Weights of a small transformer language model: 3.99M parameters, 127M tokens.
Each number is 500 + 25 x the weight over its row's rms, rounded and kept within 0 to 999. Layers, rows and columns count from 0. Numbers have three digits each. The size before them is the row's rms in percent of the matrix's.

# layer 7 MLP gate, 512x128, rms 0.222, rows 114-185, columns 64-127
106:499532472490519485529510427509531487527504523514499515479507490482509536460470494540483478537490543500531517515500501484530497479496457509502465509499478485520481466540510536502498491489461531
114:465499469504496483504506501536496458490510512542487509495539501467497513476546503482497471485517480458527502552528496450505528524487527509512520527514535504516472503477495487485469498480484466
099:481474480485474483499432481511513492485488497530482508551500537517489476479504476474508484477530561529502491480482470503469476511518500471489501491527448527493497494497539477486470463466502487
076:509466525521476511485496491498516509483474507478509475534518522520524500508453461492562521531485501529527547509469533460540517489522493519470521586485484469461524442510494513510527508482537491
086:510501488482518508527504519464529495436475535499470506556479504439513518486495517456508479538497512498501485565495495504518473533510503456492522480562521503456501477501471480537518473488536539
103:493539538467502536467490531555479490509488492505499473483515490519527530509507495506515489437526497459461479500489504497487483516476486509518509522505459493475448501472488510475483507477480517
087:486519484461538489519498530484475499521492521492563532491504513486526494493503542500481479521525480535546481514536504471493497469519485509524516521487464502484501517533510526512500520495477473
108:475539499459487487509508490502472503515537462489446503516521514514487536553467479513452520510489503518473486463562517494510470494489512471479502489514526509474458485498471497511512468513505489
097:515470499510534439517492524490511490514513478492490519530477519553522500499555509498493495501552509518469504536476472545519487480511494531508479497494506471498458454516491524514501512492506497
092:502489476521462494513499491517533472520533494531482528462467502527462519488484459501451493485531479468503510493475490474519517488489517539495461463549541548469500546509478520525531481428485506
077:525541468477510493480534483495513467431518507484537484553529518495492475526530495482519494463521507477525457501534481552490512492480512509555478474470461498441470512499531534478489478503506532
107:482476532516472488477481538515489494504502517500495499518476513502520510520543541532509474489505489516500494511513522447500494468504488538464479517531510477468532550511517515495511494472506502
110:464491518499493468487496532501479523501519526444495498466477503490474532512509495503453495509514541523515496525527485536503503470525475469471512487508534470529481483476513533521500564461464503
096:508474500511472438502520514473522469517503515526481531504455467512507505516467505498531479464514508478451511484463486525477487456497484527481512522483534485548512531470513519513478483509507514
099:505506499487513456535454483499479527536489504473485467518511469525447491487482532479507504488508526515515537490550499498557483485469511452493488479519493518497497518523511530502466490495541477
105:514528515503586492518480497559500545489496524511576532570477479507530533497525520490523544488518525489522501499512534476523488515528476517481487522468479508495493492530520513515486496504529538
078:492545507472515519493524516512523506470481498502484544518518524565481470490506484529479518507544496486489473467488504496486474515502516500520440486532467499489444542539518501490485533501556433
105:517502519483514495508526468495509578466482527494477494539511519486503524457463473494455515459544534542530510485490517479503494511524490487490491523478510523491526506512505484445506453459495511
104:498515515471493521510459506507487507521547513500508509447494470501494524532545490511485480483517487509505476486538494472513518514505484548506492494477466486498446503504523494471548530509492487
111:459517506514492502488521508493495496503490508501533507479562465514499518550496467504521440504499519483493504505511516506528482546522475456519510491489502516465483453471534507466492471572511508
098:477496504520480464520524514515484458512519499478497491550486507551505556549483512519510486499495464536506497467499474493491499528534495486492489495478524477548461498503496516511517562536540468
109:513535502522468542510523517584500477536520478496474488523462513497503503490544515497497525507452503539480484465549511479472465480515519511472493503461511503508486510480504459509505500548508512
109:542530466473500491519499499519513461519513543515535517540472474490459546548480517465531530487501493437521504503521476486496487450488507485519512525505504472499497503508479499521491456486505517
100:528507572508455545505470485538466508484502474509488511526525468443511513464500494499504504505468532507519453537514562442536486493550551507483508501494517486498512526507528502538496502503476517
101:551505503490493535553482480497483475464503495488485494492451459502562502528534503487486466537483509501502464489504500485513519512524505553521503532535512480488483464532473534483510530451506479
098:511502518542468493519493475506541466455506503522508517487490495442513509514518490499514533478521514471505485487482511470504463506505466495508494521475517530482522514494498491473480472483519499
096:459510504487537503559519492449539481494505494515492515496512479491477443491507494541521467507540500507513482469542491494512486532522481493499436479515502479485510433531533495464525487510534516
106:521514475481468466529535498488475461467517504476496532514542463500506486500459541516497532502499481531503537531535507549549530517552519495542486478517530507523528486464486562491470497504512523
109:519498499477561464508468507528481498489472517465522473554485454464491508563521567441498505507490492477521497500516524498472510471546535486476525515504496478533517468527483518514512452494458506
103:492493525456518517493487439500508498515487467512536504506474406500530449521481508475512522473473512472456500528551503496457515513512472469486526513457505521511509486481517484492503451507483515
103:563528504502528506468469525521502475467478460534527510479501471488482510514532499496495487483463517509442539484496499528468469473498510555483475496537478504479502492519506545501509523442482557
080:498487534492487455477490519504517509506509490499543536515491497505491483478489490544479500545536491499526526500483512548512526476515522520526529486537460518483475525451488517441505499480480504
091:479503533501463529511533488496517482493538494484524536469502488546466488490522475522525458452468528491478505517493471511499482510455524522484447489501537460503472527523528514546518526487548489
102:509481518452504490457498484483515522531551478518465485475461485514497485498518480476483480498514491507475482493513510556489472559502491486462530528497533466499455496467486467554521493490480510
073:490497502526483476488531490495495469494475475466499508478490433509520504518500510510489515491496471529512513502467490514479520469547513528509483485477521502517479515439443493494522517501505539
095:575508514501479512501512491521521500513505511531538493515453485462486524507499487513495497476520493517447471514516509457539494489478520491493473492484468470517531476546457495530515520473522478
117:565451504485494494489483490531527486488505494459540494499553480481518492504520481553495470472492490509518517499518511493518543535480498471499433459525486502497524486539508512534455512489475461
108:468467497454482475491474480509545527488536478472513486511484490467538529494520523450542486477503475518514475476501494467508473497478454464472426504498505517479472480478529465496455530475490489
093:466564471505480483466509489485492453439490508471477515470518464466474540492494494497513511494484539512478525519519476501498531531501471526463494481486492551511520507518518494511523471506528509
094:469500485444479521499503502507508488471477553486511493478511475523580534482513536491504496495521551518508520492518495548544513457506524483481488489407488510519540520503520476490507509511492512
116:455542476461506529506494495500536527505509504499484452557486527502500514542476506518508494541469532518494504497477470540499477452492475519484476536451472519512521510452509468485522524463504533
100:475465488493527470488491480463542461525521460538463493539500523505489475483511510535516522497502512475438475514519499467525488473545492519499521503498469509506495453502522492495462491486489482
109:493488517516504450515492501526506462476538481487524419525497504525487505511500496495516487531470498485481564513520473524527511520553495522458472474511511496507541480505489501553517500472519525
104:463508528524531525479515498487499508501474504510529494490520529505472492489511585517532464501500500466468478492514477439483491546468523477475472490510470509507472531486561505502481457528532501
105:509536447483494471488521489523500489509527496516472524494459515490478526440532540489498538502466480484544500484507513472503559506496523462524490491501527458488470424515478500527507516504534510
107:482489516530500536479534490502478521539516484484486507503509488550477512472528530511493501463467553519449508517498500517485504478509479511529483472545538517538536509505435504474495484483537544
103:544482469496503471533474512451509500494512472484494471524485531487508551525519489465488509502490472479460475523520460475479551524486491514487451486450495477485451514490516510498509518474511529
087:489479460496481430548527489498453483487531461526522486516444479503469489472498541534496514488482450486431533522513461513513510509544516541480511480494527527525503515482504544481532454495489505
097:494516495488497505506500552510529438504510559499542503511500499517540470504449532488490504470541483535469525491534502561470485532529516488495467499508534517503540502477485491486452473492462506
098:478514508538556503533474526444528579511549511494521462491496514457501487505554516499498464489463498532487459494511475467523521487535506492476527526481476492499487495476486489516500454494478470
086:462507489478465509506495502494494523518523501522465507533501520500497489511494526541508490516524480462532477509503469499488496502488508505489482495488486498520518410501526519543452551545498536
104:511501461500482438468475471474521461508545552523511517506478513474493527491467494464529494473514488531470487503438496505505504432516515514500494538470544517496483505499510518519466501478477489
080:451498485470525489512488455490466541483515468557495485492533478555452558473493495510465486489521516499501464516553469502491503495506569514503500526464472511465483511537464516494477495506529488
099:504477530504515491512469493505503483503525466533481487567558496483511481496495457562490501434550491467507458506473516444466512479478522453509487536485527513524511462475493532501479470487474507
094:462519490514515520533491493539507548447479496512460546496498485508482465485479563557502490490485490516503494515493478492511500508525534488481491477463538480516452499463481509538513514500480524
097:524498508502456511506518477532546477500489491492469532525544468462449547521533510495506468502532516470500515526490535526522541492487495526497505503475494481506492516492516503536456545500487517
102:457457494528533467487482537486511504457509514458519512479486495513592489550471533541503513504499515425514545530507512487512509511536499450494517510507507498492481478510486475523488498465525516
095:465524493506491488527511495504493496505485524464484487467510492486529498484511516517456509524490448509541529478539478505522536542541476544470504474462503552505583485509533473479511519480493511
100:510494483495476486592507504490526464494530476471526479486488493504519496538502524451486506524534531497444509517524496478499486535497498496440517512500478469493445521492510485515562503511530544
103:464466500461511550519512512556488493526473516496465469529492511493587464468525495477483508516493497457471478491475512468515541485536551533500518454479526467530499514488541484477506517480526494
104:474543504502491521462491485490473475508500502534452523523539510493528494476465493525479512488510508514472507494472488510533485533525487474460511448490497471526535456438476513512471486461506481
110:504517498462500492490516519541480490538498473462511501481534481490527496511510485506463497482480487546528506489467483501485524556497517559505438503485442504470492467503483533495519525497494494
109:516551484478491467499547522451515502512476453474509536466482473459511489542505475495484465445504482487478510484516509450488492522516477480516527487480513533472520502499525515509506448534478512
108:535499507486486507502495549495506461513522512517520479535502529459478451553527473514454519467494468513467535467482496481513508464519500541480518514501518540522525503475523469539502514497487506
102:510519468495524557520486513478461571489475522500503475499483487490468534484517449494485459480536508511517469494495519472529523533487532482480508511495506501549534476541488461562468448497546488
085:507505508480465521482465500520474516491525507495494502491493491464488477482513461545510552535482538483533541493505485469519510517517501526527491506480482494509505476465516509531489473481471502
109:504488498513510525472491536523514494444536494466508511544464493542516518525518514520480513459514489483494489507511507510461498491537435510516506507486523527516482476480489511511497500455475495
107:504533488475524515579490518492502510487515469497519463559521478488521472515509509518463506438518474488493485477488449515472496519485515506511542470510483534493485477502454509486474490477508494
098:497500514509499467462545557514468512554547480503520522534504473524509502488540496509490495490485555526500499503552519497528510529489517526527538513511472477521510492459487512472486459488472497
110:548500502503498518514497499530525539498530510509456505517506538507530483506528470470504471486489470492508457506477499525526520495512430503479533487478471469506523447499490476506459553487469519
080:492531487521492494501456486486512485510511457519492508482489503522513540505522476513501505520506536488478521478503502488516524529508519539473520524538504496513522507435479466507473452494510457
101:504527486503475493493461472493526485458542515470481499483524557494503518498471544519471513500454529482497475441507481488492485504539520492498471480461510460501507481511519493478479529536528480
# layer 7 MLP up, 512x128, rms 0.23, rows 114-184, columns 64-127
108:506526485513495511504506438530443527505503556509515504480504483529461533501456496447516505491511513483508529412470488509513495474481495537494481488547524516543530521541489534476485541497516505
110:486507488497469477506457482498478513515511510486513458517496508524517516498559516460497458515531501463514506517540476426514544503453487538480517482506466543520488521473485471516495499475473487
094:546511479457517489479482498492510475515465514481547474499509473459496468478480539495484490446511547495530512520507525470517483514464503495520520545503470478468466477470480510517494480455543527
077:512501479484521519507514513498499495504491506503536437501487483532580497529504491534531534517452544510502526530522490433497478455520499506493523492502460483440507521508488501498525522505508496
085:492469525483527531550499470530524487514509513492509507492526477490534509498542486453498495503469486520500489517499489449523497475499501490505461502480518426433507551506509485513514519524493489
100:518519521489508493445526512510521509518483493456493452513469488497503538444520471536516477500508490484490516512477515538510493500520466449506518478478481514483496556525460515474465502470465510
092:496505452470520489488495536501499533523497557545504503465515481457490484520517470461476474510504543470503501505528529483517528506519479488487511522504505509536522508497490460550534502499506495
116:473452485547491483499480508480503540518510472502571472477539488476470516531508529494527487497457495527484486501492462510473514465499505495466524519514484536482508506544501501510511497547476523
097:429554481536502528549463504516502538490464477501472539466535509486501456520523467478452520476518507495477523459495504493500498522489502527521522512428458513526521511504522521517523492516527510
088:494508481529504502500469432517554480502509454511506492519525495509504483518485492503469515486527445520519492504522533530452506485542515490497497481507524503499421544545451501476489464489487495
077:481485506499413504496514472512479449540521500527530488500498509485510498491531518449444438475497504496474488504502502478486489510514557480499489510486537511533492523490459513479501455537471530
094:487496466489516510486551489478523508529502516445488526482543502528488494541518443468468491470458497505485503488445554529477502489469519507510488545498493524513468493499454464523489503517496484
110:497505460503479529521512515514518468544480498522457506498539524496499506516459491525506529505526503512516521486524480524527490516476485476556469495493432531472501520478499489484489465529530498
097:491502499473521537508506478509429529494466545489516480487524531497465491519497448504514502471487488491521532476528464473535474493522548504501527507508502534478504506558515498548500583502487511
109:496470475541513499497528497491470481458515514531495552481453529484504482502505511497418486530484472556482505539530529497520492503490516477510482562484501508535533495493480518445459466510476513
119:474438535542493527503498529473520467506518449484483438512461527535508486498480528491471465514490530549489529475489497506448477493517518497480507472493493514489505521507508522459497477492451485
073:508468457499449510506497492476520442505558520549499510472501515510479519529478512492520528495470502496535492494491476461492485497480522570517504510479506526519521483509495514524529490554421515
097:479509508538517544496490534479535473485529474525531529502445506500522433501487495498539506479491487548503476503496463514501538507527508518467515493475528497473497508513540482466527506477500483
108:499543496482495508517477490499463537523495480532477475480462475522551457486550578511484470543473501510506497515474501502515486467538513508522512541523494493523455483467519441508500510514505470
114:486508498523479459502461496524481469457518531514560554512540535520457500519525493516502462504518475534502487514483520476534487530511496491518506528494496515476450501569508486512509517512490527
096:459474507500522490546489503480458536479525470506508555471533485490510485525501504484505504524516555493509517531509511528544506519525518458499510542520529531513486480508503451490434463510479526
112:501503489486491528562439494532497468572504484448494553566498507505516528493502492482502499507510527536504496497494482536504518511512513507489472455502498505513539480508515507525506498513464474
104:468474502502514530463452503492508539495516541500532514500472497491527513534524503508526486534484496483504532504523489555488536512530493501547496515518442524529523492461512508506472520447529494
101:494478501532455493547506455514493484489493516488514505487478498490515530508429479508477502477490462502461521554537472493523482523518524490548482481493522489478505514464509490508574516467473509
100:514499506507529571509526493492491464541501507469484512498464464500517478500519512458481495489457504507485467510494537503518549474511502547487482465526490496464490479492494536472464507488494463
105:492512489518508581520502472510516500459499505498497477542538485498506532477519510515518522498508462492493500510456444484548494510534503490489490497496458498494465498452487523534485465515557509
091:531509482500545471506527522511513514471498482444506512461495481481500490444484533466481462512492451535462502502504465498486485453508489514504533512480473518507498501465504512490450594482513480
112:481511509505478504485470482534479505462471499554517522526456528491512521558441487530491503505513504512508455476509527511523502462536458475482486482491479541499502497521526500493497525464506527
106:488509496531540522466468563514493497513518532505539482544473489490472496542509457490468482474497533474480551498529507477502461480519460463477479536536493526483474527527465536497478486516512467
092:475539472514475488500523543477494484497486525469495484498518551463502549486500492519492494519514500503483482477495508483485458499474484524490552504525472484459511477491485501525521561483493500
094:517508517522514476479473542502503470472495510516476499497537481537475539494515512496495501477491496510478450517530473470525518465504501433517449462454492518458523542473502482498502467525504475
078:529492444515489492498507531558520479502490496523505493495488453465468511484484487501489465499540487521510496489464518533511444469504457513472502433495536491535518478514491516446491503524504501
089:480452532454510501481518553523517493526523493501473535433523532536480498530475509463490472514469477482500539531517528524485508498522485464498495525516462527470490477511489476484460466469484464
096:474475486526511492487485524503445565492497503489506502533500500524529493531484504516506505471536536471546462472510491461449518468498509529482508528497465516517519478464493480489479457492481521
081:532515492514513491476501470491492470490519531521464416511522510509479490527491454532542446496493517512507495487484515532461533478544467508502490499464489521509467482500503483568477497510512527
094:512487530558511495499497508491522543562468515505553488458498475495495493489466459500486500523472480528522468545487482473467516493521490475483461539493491497513504470524499493500514480501497523
110:516531522511516497487513531498496531472519493489512507455534526451489528496511510529498497520479541504497480484495492507454509530529530497495533513504527525511546429484515507451529490538452497
117:516482515476475499513483513491522514513481491506506501492504489493477464525528485475444544481471504497498465485482494514547504499557497494505490469500518473494433525478537475496494501518532468
096:478515431519493485514492500518493460500485477522495503488521488434529492485451492533505505466470539493506528510497466508455524533539518508499534485515483540516495506516495503509509452518517531
097:497508505528443460507497525486480507562493506502498529473551537475504464495531503505483519527518498503480495485508513471475464474548478505530489505499494501523502511515483509438508487509547518
107:448529529500412539514558503505486507512466497471497473516500490487503481511487468505520463469506449532481480515501494478517521462488504504501502523499517495489498525492472511530501502451484469
106:498496530499516508492512504496510480515524514500480504511438506483501491515536471469503490506490506462483494528493551491515534499447438495496504519531470498465490501482502562553506485468445477
106:503541495477487583549485519500506457497429482477465521473494475515526494473478521503513484439488477492474463492482543498536533463476500461509478511479487519477490534503499544449497486510503503
101:430513543510524531514544468480458469499477529463505543483539516498487479543521506485437493546476486492492497452525521463509462539503529491477464484530473521520524466486502490546497422512483508
112:479535519452514520497512511495484503536498469496525511523549475512514535530511518474510540511469511497481503481498519504558517520441488477506493472490520500520512503541528495488505513529476503
103:529490501515487569498522488547515457520509483498482563462510515516512447503501500523507501489541496497521516504497531468505526479493462507534507524539493514492498473509496514546510454491516545
113:517506504511517563508499484517496513540519507503531459419492480509473471493511487500505451490537505536504505486477497494483454503497522519515452498505500493512475472472485506504466455536506455
090:447528504538531540469507562493521518493463538493460543493520525485515545526502458540518512489489495508551447514492513515519484507467558498493510548487500533485532481458482476502493524486508512
100:502516463516540519507512531536530465464490522514516492537416521530504501494482508493532502489510495509518533504500505526473520515501536497463499490512488551517517505466531471514469482470480549
112:493546490527498449511521495466449478491529531521497457499521502507485498494483481533535497529501497479528500488487507514501479487458478514455493515519468533518522531511505502531530501510473480
081:520527504525501485476487514519509516501530459547527446522486462510537514501475507484506539491533467536455461470523521522492529508469483524490490501495502507507543549507491486478489506477517519
096:529525567487482489485498508516491514499508505491504466540502505482502526507484467566459481530544508481456523530503511514508495519470499524521497526467483511518517547472506535505519470523504544
086:521479487548449521515459493504494475486484465541488498476517484513475497478515524523523540507538510519536505457515461488498519451462493498468480527538486516495527497498463484531464493519522502
091:483518547486494543514492494495495496499502501522474493429449494488531499515518516523526476462474494476487494529517516505497496454483478522495483524501529510482500565508447472489512484544534543
100:505505544495507531518452469563529557527467519471470508474506521495508502496513535485545446503531504519526522541492526519531492511509524485422501485473528468498463522508480505528523504484480483
098:507511477540480538529470558485490475470517490531475540469517482518516540533496479494503473484494511421518527477462554481536496479461524534545486495487501471505492523511488513488526519529505509
110:541551534520496545501498501484526479532496529486478480520540500466473504479502511537509496505478489538475530492465434495511505459459519489563505500504507533510562502499509521509508507520515468
105:515522496538458478513486553491481522502491514487499472452505465486520529484512498518449521499463445528534555510531473534480518533482529509458498480482518541479556469504512507491494496493464463
105:482499428504530498500530489494496491483516523478508455482439447479513476522484516520521498488511537485519531510550516516517539494488484485510486493434472495520468545513513475487548518486512477
109:504503491520510494536468496488553485517505455587479488512525470525513485530504502528513543484487494506537469476526465494468455497520526501442487464464516483506526522499531505498524505519466503
102:459548484488536500473510490503466471478474523463513506499519480513484477496457513505508550497476524527482551504496532438497535486486482506473517463497524455513516484475515488513528499520485473
099:503489511454490454495474476440474475518487479527529495508463514536552473517530493488509466509467486507500518466450508531508534496511522460507463482501460493485548525518499500517534521518507494
111:497526529493480505483504476479520517465491533484487506478561480475514534454502463460472546508476504492529537568514514522456507508514479505509521479525513494506471531498517543506521521507481451
108:500473519542481473494493497525515518503547482500485477499500567517508513471488479508533460484492523510456501496516530519470507481445474575494504467511456512492534565476484526477536521527514503
100:488526511519483519461472505473469522476511511490457496499526498489490510477523502490489452425509501482505504488565521529511485553502515495495566509524526465483491524497525489503465491498533488
080:475519515531483523542460499501477459453481497495507508520486493524495526521517503482495501470520506487531463489519463538493490534495526489505519543521505503464520506456469503509525485488477527
108:499491532498522521491524509519506529504511530523534514488501463536491518493531476534476535459479516448527498508465515500508477502504501466508498495485459471506528533468523509524517437466514474
109:435460497520530489482451527465513447513499486520489541466468489489511473518507476459524499458469496488511494525497457488479533498493490487489500525496504536476527486511470489530515520489487504
098:557497567461530476475513514518545507514483490473504475461499516478509515496504485497506494490494488454530491472501496487471511481506408520500508523507493497489506495487485491480516547507469562
112:455536495475492519531480524532509522475489473505519471496510517531496518452514533481542497491486527560496511513453538506471496487517508536497504487451431533480490503482458490503524529494473483
083:500472482502480540525543503485530525474505504493481484501494458469510512537525503491512502561510456458533475505483484461490472498523448498478487497511552481488496480526546531487497541527494490
# layer 7 MLP down (transposed), 512x128, rms 0.109, rows 114-184, columns 64-127
108:470475491486470482487485525463476522504477500523523504508459536514481510500497520476513519426494514502487480462489521522462565517518515528510518487510504526511506503506539466514505493491536469
107:535499483489506460520534490532489522497457426481507458485465463494489549499478509490531475479526532517522492557509508484544491492480550486477526478488496443519468529480496478450501486492482458
092:533499538506535536501508489503476542540502468518550473542525504502484525497477502507535478477478461467464504459501524505529447475502522518463476477519475541501518460503442475564503513490464518
077:462487481489521495517547475473474513504452450495515520489489510491487501519519525502485512508466525515494443478522514498451491487519514481462525486503461518545505506496512517521464503512494498
090:491495506517507520502498482494472525507500482500554488452500511517446496492506468564493506461514512559495527512535476470489494547432531502489483466524480527503511512514480488504511549510471455
102:468515502489483483464515542519485518485506485496438460465512476449503523526504493478535503505489470449463484486529453511518506508467512471489521526515496534529507517520468523467481503515487508
100:465505438546562464522495510498483514527547522507503498487521425528475500440481544498513491542497476522495473498506490536492516508472528516473514481467484506502507501521513488468488566508481515
113:425497512506519494532509486511505521496511503461553489516513490490490481475485521488490476492472477489532502516474504471484488551494505547516523514510524478482513555482472508495513504503510485
098:486516466508507540512504498526507515503469500481508466501497495473488475483455463527473499510466497482536553493546543463525470540468506471525497551486486509501501493534466531529486519505539501
086:489481480537494518516485470471544464507502486519479562517516492526502537461533510544472494472566461512512477523462503435486500495523471467490495513542511518485479490499476490504509501442511532
074:496557508491537466470496486495495494477497522509517469524502488520483466492542505527498482511503484498506452547522461486485497490500533504482473517523447467451513526501487499481499493505522527
099:495455459533482525494503503527510486466489497437497486509532493517515480504529481507460480484520529533479495528497514497500533498486447521456452490505472487517476463446488518493487499489486476
106:517481516503570464524524517488487520474503479510556535544527494498440529487469499471508530498516484525487503550514507498488491532516549522487486522490510492502479481497474467492517492526538473
100:458479483512502462470443500498508471458546458505493523516489496462517466526487516519495527508494524498504483509507524462495547514474478468522516492499466512507494444477481509450483470448519493
094:523517472482457514490472523490498526490495515513504506505522484488475491571526484586544506500512492481515503527492505526538517481530556504482487467465525529501496468464501529469516520466490492
114:457489515510484505521475503471489488482475432494513525458451522516477500541513467492521569498487484529539471471525512463500518519520495506493498490544464484501472480528517494484511492506558463
071:506540505480502442490523499517501517476468470493503544531462491517519546494491474505456494517549464467493525482504489494483529476481485486481498513530453482464473532517537488463493492497514487
098:507518502522534510490497486496501528515505530491452524493502481523527485501445471542462535469490487520485486526489478478493503508462487487512473443526511477474473500463532537474483511504483498
106:496495505437496503488457533488511477516504523489485491510468482511485525490533512497464513503471505508533470499562502514496520508529498523540543483453470469483522509472433481476556536502510529
113:518498500507496496456514475493515482535514515502511483514504527522478481528537500520508474508518503488503502515505456486534506528509510501489514505487456528453472490522485409523471488546531516
102:491477487508519500474455477517544509472503544539517477485483487455492507509487502456518497522495513488478544541456554473494491500516474495505527507490485521467474495476483459527496519441505569
113:514486534466491475493487472481522489496503520453489502516561512502476496461504485527485489520474522544478481519480498460547505504514537485524513523485490523536503479544494491519509503486482452
108:497481483478484521473500482566493512517425497488498533531544504499505476493504509516501501551470495480555453519523503534527513523537507508496518462522481509480472526461488516492444497497459528
105:510473521489474504495489467474499482508498543504519513531516523463493521477520510518492493435520494507490517505508530484466466499516521500517475568542485503509537521507476466483495456469498483
101:534538475515484510530502526475508483471484447491508517508454477564551489529497481496459503524477479538510479513469465488524501504492503531492501514489503465514514511516482504475528519504430427
101:482508513510466536507498519455535510486486504502489481520548528501500483509491530488457521541498494524509521498468494517499488516536482499491523512452524519411434518511498530523511468520493515
098:524491508453522500486492476522503530513529524496476491496501567481538492480526509491496475540463491484447521509456504506472459511485540483527501478485486512571533512479477472480475484463490496
115:516474476478496520532515460477501512477498501519457515476476509453501503454516471562483507469486496488526517450530489500483535533505512499507509527500537476485469480490491514474545473475498497
106:455528450510495512481478510509550522518548505489442466491483481515481516518501522484525542467486485484472537464448482494508438482502490476510469518484497527461455521501494519496513486486505518
090:511507529475498480533510477511493467502482482419508504494494528538520522524467532470489500472533519511514507536516528483504529506483517487476479475488536483531504485531525512467480546512498486
103:528535506510491518437493530492478488501513501538536519526505534465560476497522509515511503561512522474550485504570481516534495454486483535497471518497514495507520454474501490489511476494489478
075:525510523471538469509497486460482513518481489465500488521484460539496547481515545511499521528533498509531495497517469512524536488502498486453492530530483541486481541420463483469538503472528470
086:515480484514503553485541514500496500556522487531513497494514545462506476469511499480495469447460511499506528504473488465506509513515495523569486507516491523409518489556510448486490485494490511
095:514462491490493480523479546491479552460544500517444507488483494521519491491471491517528469472512501489479501492487553525507477492506462495504511488501482477520440496468476515470503484473509481
078:535473523506522505512490448490490467471463483482499546546523467523483511497511528523501420483458499473508489504496473505459537524503502522437482509520502496525482509476469509468500482477509474
101:494506514508488483450495513527517526464483471494528481508488474482508485509477498471485522508499421476532476525516466536483525510468534477488518486475478497556531451473435496532501510426531515
111:522476498558510532503488511490497523491496508489505513468473472511504474521542480453466503493485597512460497532452494496491522542533528487547502513473519489492540495493521545484489501531467456
116:496526494458482518499483492517548493478485516484506477533524492498463520493549501528507515470503476499552484492490484503514508473524509476506500489472518505475458509486511493486512514511505507
097:536449479477472501494467483487527536542504506477543486503518521466510512515486516509506483501478438494509489489464509462535473498541500499532481486533512495459496506464480495524511523532496502
092:500468513462460509474470497477531520489525517482494507516510463515500515512527453510481511538459560514479472504522539533509507454474507517501535477464513502494468478502506547487531493481502534
111:502497490527508527520491492512477461538478456488516520460490531494489465518530479483501516511482520551489506478482508495533533511527464496505459511511473514509538483536509491508510478514510467
106:499502486514482573528486514486513532512517501545491489515480491487520482503476518477469495526473524485473478501506504495506502474495493515547456502538477524535530485526539543530500500440491481
103:475538509527480539472524484479496501487513448505482513457476503489505447471442546486515513461485478528502496518486526517499456502534431494522471487503512525482425463533513484492502494525492509
098:462466471495521500486490484512505526477488418510516465482510509509530485539525522492511498435539477484469476513475511476530475496512512484492550522523483523493478516540513527540501499500507509
114:483475509471506499507465480521492528492492460530477495506500474512545480530476549453497500504500500489489530496511494546541486513437454511508486482531476512527485497481500506478474481483506498
097:470531481504499525492491490519491541550492443478532494505483495496473499450525521514492520461478544480526496555503477457503511474497511489527497477555511505490505474483525454531492503496484473
109:516532497534534506488526498490512487496533518492456445453482497526486455469486490500494478479501523496506531499502453533513505468515491539551522501518487486476515493538514501490508517485491470
091:532502487528490540504498526517485509458500488513501550514490504490462517512484505496481490542508487493492535497543519494501537510480476488473530502505500488494483491477441486446501523453489464
096:506512535528520477468494482511508512503528502493483480481532475497498540567521480547506504534528522501535450553490495495513453486491477496497523510545505498496511501531477536525535482470492507
114:513512484480495508540571491494476492470492532514496502462526504483482497468496476526535498503497528503505538478482513480480506497469527454491486460507522523508465471482479473523493518460511488
075:516530459468484482466479486514496479486514517438464447502482488485523510495483502511488477515509488499464518505519504482531496467492444483469559532526511520455488493492525521534504465523509486
104:529542505545537498544547524501521511544511436467494512505535488464505437492469466496490484498490501471520500487526523487484578506516491499517518514491481464507513494483516508481458523489537499
082:511469485499504500491544514500502514558487497463507522511457513499494493498470482463541509473441494515468524508470481496462482495494503474495510523508468542518500478506477539548521485501510491
091:507439492499488516550446476492524487489466462487466505494470486521517470497466508508541492489454519457469521452507539526512495537510460485497523483505514520489497487532539499521497472526519512
101:489481522492517513547517534526496490474487506498496532518551492491515535527521529483515507495523488537516488526496506503511478464454509498491465483506493533493509523488442505507433471484459478
094:498537468505540538447499494486484470511524518516454491500521477516456499505501493518533481506495478529494532460496498488548488469501536533488479487462511487472531507549493491484454491492504467
106:498496491474454491481481482510503492464500464547479491456514506440527573466485488490529466503508454516489490498530507506514513510516560504495510500498498497496515489462536528518492529534549529
090:485484502503498467529530480470499468500454533466528507475491508522494464508472489516483545477535525517521482534524499495507496482480476457506510525472478514466528531490449466484499503510511495
106:485494492480507511497480491465514504535462484492510510470504474529475485519511520513491523477507510541498514486539512470451575508477453502522493492466513528520497507468491481532543507527529438
107:503496532512504577518491549479517466482510499529481489528544452475531484501504562492531508517481519452515456515531495546508485517517538506525488496450492496497515510485551498483530486483494498
096:464529476490492511467516464455517454501496485492490537488517550490490477515498468502536525493543495527486520535505526439499455475564512488461477488499481469510493508555458532512502493505457480
108:466501494473525493512511509500477500529500443491506465519549488493546444497521541520526495520447461500520498468485483526470531519476502504523494446550499496511525516474488452500515478495486450
110:515506513468569490479482493547518526482537543473467483500499513493510531478462500482454538517463492524516488530492488560495502500499480558448485535528462500494508493510522519492439505523488514
112:494513470513495540457483505508520516514469452483512517482514490536495454460484500521526499482484507483517492520436519529492474518500504510494502517471465492475477542505488569515500509534508516
099:526493492471470517514477493514499526462482525516533539493544539510477534472539475501454481486565490539459504490516512520488472460515491501556555491493502512521489462511487513517539530474521480
082:497499489496448517479471543489519490511538463507520485513525487488484471506511474504521542516485538489493531462494521511514479468513491518491474503458501500510504517493503538484455521526465523
109:559494487518535519477465518527495484509504482473500506513488533552462502501511505537492518462572515493539502507530445494497462510489531530474500522500481495491515507516512484477527511519484449
106:463482508482492506551475471504465504555503521524531534510535479495499498475556508532473507486471536478497422517494439480545490537490481499524487485504501471495498548513496484475536506466496526
098:483498495461497494496474493497490527500526489489493479466497551467502519461520455487471490503481472487523516547473515533527495505497480509507500505493485489444526482494506453504489525452513482
115:517543502505492518443466536475483521510485522499488504481501476533473498477528522476474513483458527483497437467507458507523512522490519516491501512466494522510489512485492541528514476466471540
077:462517503489486423496498481493526502489496472489472525496513464519525508496536482516511509517500511468518486542492479472493506482476521472477508540518482509502521507475481511498452465509500493